Weights of a small transformer language model: 1.67M parameters.
Each number is 128 + 32 x the weight over its row's rms, rounded and kept within 0 to 255. Layers, rows and columns count from 0. Numbers have three digits each. The size before them is the row's rms in percent of the matrix's.

# layer 10 MLP down, 64x192, rms 0.264, rows 34-63, columns 0-191
103:076104179153124118076077147153106095100093157171113070141139141152136168076175118099089120057136062124085110121090108134096177132111126114102176137100139131131176083119108087150142131132062132127161143142083117175173147115185143127154201117110106134117115117103152158102065099125121116142163120084064109111148125191075166177143108080157138140095132119137129167142098080070109191127087181134165136126100111127101131090091163163141088097128104152181118077044142102109169176113137136168145166144086063136151117084120144126087125048125118124130130153142098102138104126179147176173
094:098107123136205131132096128152137082132133119153066132167105140143147134132128104146144158122173138127070151090114094063076129111153130149128161156139144134185162137135090092130112215150157113151092081187114065146179139166109072077157129085134129124187098122177149152103053160173161130137113135110192172083106129117215050118084134125141108136144117096161131136111152088088156163141183098126202111101114140148109126073080143110116112181088108172183190171146117121137138172086094114137119152083086134142139111147121145134169180122172096118101130119082164139114158141187106133108
093:135124160043096216131154117198093126168195148167126078074103118161103152127174155194123135165158090151152161117134125127086095137065128116136108118133173155090098129159102112137136122107144146129195116154150181215160113121141132125119104135163103167148144151133162130116145162131180128141067079104132130144110112178150098124104064120161116078140126146086144152182127075093163176165119132145134124152129111095098128070184131205107090140147187107079101122137058138138133148164096119157144102125093070132118194119157141110148108131135103200100121186145102178109085140113156133107
095:152175134040134139169155124145129133158095134145125139092116072102169068112174191132108105173091046155181134073114141114208165118134144058053154110130175168113111123110128070140161133157136119120160152136136128113124084122099121078175128152170101111141141121074151122147109095161099134164150076146152127126120106126066145095124115054130159093112159107171155119112128085031081191148172127126136102117177138101148104119172090118142102171111133081173144113151140102161134107139099121125166115135128142091153168134067104122097149094128149089124168120161090052189119151093107111147
101:134113108165137093121140129122182135102121116099059143144126121125126083161118153078143150136176150103129198099146114121172128112138120090108109062112125103138124108177079113082115078084126176125107130151161162178108131167153139123172160093144093131128106106163092147171091104137130125110082141099111127129092105072191099132132133104101078125180178167133169138102147124191193164105138155085145088159150147121109139173130159125065181121057088151160102112173074139124155090086144129130084138176070111154107140139144163085109089157175163107130137041148157139173085016084157130120
122:072110149124114123107142145093134150116056083148142133111118117095146177121135108139131167125142169119113134134131136164168119148061157106166143152146110125176140107131151112148101135061037132148112129107122072139146147055164152102151140144113092146113117138087106096087119040118087033109068081125108119083092145139119152111110113129152130121074175158085076199111133154138093092090093183113161046163092130160146163059105139136038133106116121151186140074157130148122139156167172110136099144140128201178186121109174144175136104115119152108108144143088132102150125125170119113109
097:097128166077084091091103129097135099090111136119169074186123130087129115156124124158161121118132156103170141163055099178144076193096196117151161136142098077114163146059145089158139139069173085081169149144090121121152109193168199141147138120102124058125152165161121241091109137105046119140145178095105109180094141110101108130186126159107129208133173132120194107102124154155079099141097095168153099164098162137108146094155141123098129090118171192154145109114158118158148132126144119151144144166157139142122079123099134125103101137111132127132141099152096123099109146164128135131
134:112081152116138133124101134092155107134107125139070094118103112109129160141168125064114127071139055152148056119084118102175171124149156121113161108128118105129159085116110148171076092094131169106074134141083095159156102110134102137154163098139169187152224114134096107150108146109097177142165091111141097078209157139081069149162116170096117106096150111160111101125138117129151112150106188135149169092109062102150131145136135130142115100199150152179132125160175105149111163141100137141152021144134074137157095076085135133167092091140112100113078103079142144163076114132168181152
096:097154142159141087114152138183125132139105114071109133130126107164167051116095084113145132107094166128126157119089121148120130193147178181116099124070072082124153150164122135148198145097080136146110175123122152055110134100118126165132176167104114104092133129154140142167121126124154114118092123143097117177120147109090134137099116145162181125131161096112128150123102174214142163145110168159116141160063123183132118163111125088140129179072176186085146138158141076147120097119158175197117100144050179119134054117194158129110181112177128074108141150183093115133131081177121096080
095:144110159176056143134134139127067132107108120092127146182128188138139140158074159178171168168144142082169165188102103146099113109126164137149147153067069145162136096163196121130103124098125090120171127168117112122124130151099212087155131214121125076147069157062117156130123073136141103104094143165155126115077109117091136103112117118106081164105092163090116162076115098135135121095079140162113153111134133136081155100154096067129156086106096107105105127061141182149085053158188112103149146115095123144148166135143164103189135117179127156122153139129078144097125154137068153161
105:113110138116131152104072204098153181175175143133182090148167167142161133179109107173177172132131094077115138123118115177139084104096098131157109179104095152173129109156126094140085089115140101127084153097141076122158139149169183142175136107034098125129135153150171090076140112112100087118070124090132108169090154115071178145115145116112126084087090109092090194078108165114129127077162087147097144180147122025070152141073118105128153096166139147106125115166097134109133159158107114161086098124138173152167136067141117182135077135146155153134101131081126090125122110136155121124
098:112092097181104125135127154127056127139114137140217101161191141194138123128123119079111131057085116130069077114122070131106169188124083131112081093095119096085164120162134124145070131123135127133119118059111120105162162072118102178093092165100138173116082146093089155159131112135113129123065134098119124099128135105147140156071139154124082099120134109155120120142137161167153171193142125176081099128143089114160172077142181148106139116098122109110169146166176168120132149172133154143123145141083100195160119130130179080150154129142071101068124128136097037111122051136116157161
099:135125111116098124059114131018134078168099188120143094066125163139181066110143130108133128147153175128125120142150168156151140155102123150211095167134070171198146076143117095164107155105098157128084106082124082139103167097148127182094107074150155152175125151128133173097197122189077173109131130139139129115215150133129134172156125131138160098154125096136112105128093086091044110103175165123151114140072093167107123142042156126147105135162102156134135163165146104141135104129128125115100122149148183128137125167117204112115149166123128137141124131137071082109091150141139116151
098:106145146150137113119162175133139086088160103100151144117162112162156126156150129136070059142130163122130117100148159103183158122152130098072106122123131116185089145091209148122171183114152127162125093108118176041076117174053189213100116109098103114161178097158123140166109126158108172124149093123153141071159092083149087103119177144158098141072121096106180096154133132132211108148126135135103109115099119138138089146157094121159151088128094076104098109130132142215156100100174068120103090132135142129110154148094100165128161162077091091133121149126129148171149099077132096070
105:156144172086136173153146192181085129143113094093115174143113056063141139080181179083115088094135121141128097124153179048156090120136110071107134084123142129150073093093133145138114116100186111131126119204141182125089088160158124101107137170152160107167145083084158125138137149112088115171175203144170135061150092113124145082167152139092140181136057130142157150144212094126108119152109104097157191120124144112167090116143178146163128111149113117116084168132142191133151128088145054099118136069139145086115116134146176098150142093092120130128129161121138151144153165120110124125
113:135068099090100181108149139117079165124079155081112147110169111076150153148215165149124116089103161132095112164099077147140129056055165130145152103120170165149175116125161154123144060142107185125110093128123103153069151122180157150086135168153112151082120204140105101118167120123118126092119124160089088102103153156110151141105087172167168106154147182109159148131106140117116198122131164129087120125123096122132156141065190186143087142121107128176116142114139105150193137166127131148078187174129185163176111074141108166102123092168177142085093171132177140123106155116139143121
103:088101132105096091148108154090142177091147150094154133166169177149143114146098135184109114160119129175119176167127117117147100158123086088135087181116158128125109146186104121124107110128114129173064143154102158095170179092157144085123137131106132125105106156120090138109160121102121073120106074068109087145064142128117130179131090165151098163127131104109130143108102149119112060072143107151168136159073133075123146196135181150100107138191210167123118131096102152131155195138153148155136138108057118153143091047176097140165114091175168122122124170115103105074150204164208148140
092:135127095137116153082173160131100133108160186114128138147150207200152133104135092172124133182180109126149118133107136140091140091152125183168180075070156131113132104108093119142174106146102077159131134067168106169163168158137165095120088175057145139175053100086148166138149167143099093128133100114137062161124153115105090176116144149146174104194154121116104146125139149144103095105075169157115140206133126127124107113135133129147107132137165109097117149115102067046148177182095094124174096093107091106117151139107116175151092091154142130149139153057095094132052096143106145167
109:096118133112105149147135130140070127139169126130142098130061141129105144168147115166129078160072145153155125135128140122150160121145167093131114128055124142103073114121208132176185106173147092176112170155077114127081159130132161106131085167133114125114096161153132125086103225160118156126086077141138130130141134110118159147146094163137215101134087054131112119173084122127113174131143088169086111131120076153093157172081114144158114097109117100107121173154143090212159188161138174153078125131097087106111112123150094097168139108229116096111120096072181163137140140119160151076
089:150191171098131145103198117202156141086131119191118146143107092131126112137160131130069163134130086126101119132152131090117116141136078095112135165115139092140096136108072123135167123116133127138181166164136090151216172139116062153136139101112187101101145139118072163081186151122130147119102126132142145110112104142110085081132137106061132105088180054150148081153159121210154136132088115133121214142156105135112120126160132147089159095155183171151176160096152048143103131120146121117107083071151114091142149083124110083103111137151114120128084161095107141129168063068070156169
110:168104118108179117200107125068143119165209135086152121202113119094084079050089218143122121135166101127137125041158173163085055119150099147091108073099124137130148099119097139099136093119144141139084153145224147150098102182090128114050113106112138101137109130126163082191106161127177119130132133185164141115107153128124134087135143146134138139128131140129124122095128130083147110108170131090110195101164200054161092169129100133170131173156079089137096128113131115096152128101088117133135131155150115162150170121131166096085156152123124141161136139176100118132158156097119109110
098:141109132177154149121121123083136141055137056181164165093169112125125122078080162138138198107150160124121092153142112126131150084119061146123116090130163154115110124140085121146105129120135070084153096100118191136091094137100090110057141138127167118141086084116192144151122115110157124121154162174167141152227151091149146150141180148103120148159122092145147104160153123158182099137173092108148117157137123148151084091140081150185124162129131091097118201088178077184125125098096152115124144127132090135139199130171154131111200209111087122178133096111106162145144142081101108185
085:089078146119136150120131121135136098117128170094114107119116119169171174132141080147140123147126155135107100109115093137074146229149136109172136174145061127115202118146161087131127102124121088117166128144152094145151166145143144132163102163110108126087141145140118100131153149112073125119102076139111177151138206147157139205127109162119140126126159166123109114170067081123129101056153102176106136127107068163146119106101122142130148111138150158108098081121069118052160173102079187137196124091071092135145130147071132144167089115216195174114127137082197126151135134138164197113
108:183187138130145108138110137159089118091118060143129139098074085134106178129133165100120141129161104144179107116140152104174093111135156138079167145138157138178048071131122111084110194178079093143152134136149104155107149126075153152101127091192125105124184126141157092138120085189119160132149109163173103136124115112169146118111191118171145148087144150089171151103108158092131153154141128064154140069154160132173090158145107124081140143125086092123132121104135162195131181134142097074084106085070044115120193161103140092119130117122158067179101154144151177166151127088154095092
112:120131172099108153112087173153107108161108162097155048128162150073147188151107103188124139131132127105120145149098099130117124143121152146146109168142108109125177137155162130180088116081127144167120078115078099154145162088130101128147074167054187159081107191070040144109156163103137132094134099109095106161139150156118202124115087133165160121099118150065081169101114142122144128131186129183126121119109081073073124113083136192102099052118148147119195131135084149098144125183157107142166073112105126162184127117161085180175128141114122128155090155090139129086142108137111164122
091:128078138117117117090094155140110159118132158096122118136189156121118146130135148114120092165144115120126102105087109143076148155070104125132149160152141108143118110132106205186156140121123158127076059161110124155088159092153087158152100189148137148108184169138054147066139158142120147084171161072087163156113143089088092121082080197158119054153179147094155163160127089085127121060182119161109134134115089098150159141090149140086108112173124130202184087110179110097185157162171112124070190150147119152138124114143131150149113088082120081161091153106122106117115137191128151088
104:146121078156177055082152164072129156219187108120163146160088188125096132159140097157179183125130148092126136133112104176168079089176118189114125150110085114142146130127158093133152124142146138103114109112128106106088143110123154131199119136136143154177086131149173136103146183084202133111149139113110160149108123124097124120134135104217086109152068152097095127156127090127151093114119052131104087144159163052120162181090135121113133098099135116090146168134083183113164131110129148176086151131212097139104053129134119147086096148080113157119109133117132143088132118144186119083
089:142136128140080138121150105141136136158182129068143137095114124133122169172157167147158179076138130099092153135125078148149146158133112127075125091115129157091177178139161080154116075094127180167069146104141128203164125061112136107115081108136073125120122113076146096105143132103116107099074076104093151188123159117102178173107096123194144143130092183084121134075127123123178094195149102070183078142113174072160127153124149079159144097121125098146144120157089083149179074137100115165105188212188120122119152107151119116143112108199149122120144156176122103161130095149141157139
092:116164075142190088182101103114187071148113112170083133087177144151094066134188184136103100129107106133100137125181146118185134164145145078128167111129115116105109115118105075095182157189118133122124172148149137104166101150128114143153140158168094124132151116123141108143089133195123112147135071192124167133169122112129156133137151084048190108231159165146136096108104148181073146156127108154108133111139122169114106114137173110146135173107083113140098116162119074115103126099109174165202073122167142083083117147175181110153138118084155124125139182134175137158089116119141076148
116:157128131134143136134115172168170121105142114081169102148109118128146097111044135111128117099089148135183144102187125124135176154187076189171130098116154117085122181076140117117136112129119105080109094067101110123138124114124066159137125116171115121101095079144086132180136159176158136161140201169100167106096136137115111108128145138109077139091182151149114143077151136081111094118190099138121133151147135111198114108194100063128112121114122118148103122169152207111048034116130138133123114119142114137040157166176156111127158199108154134165161083132168097136176125117167098125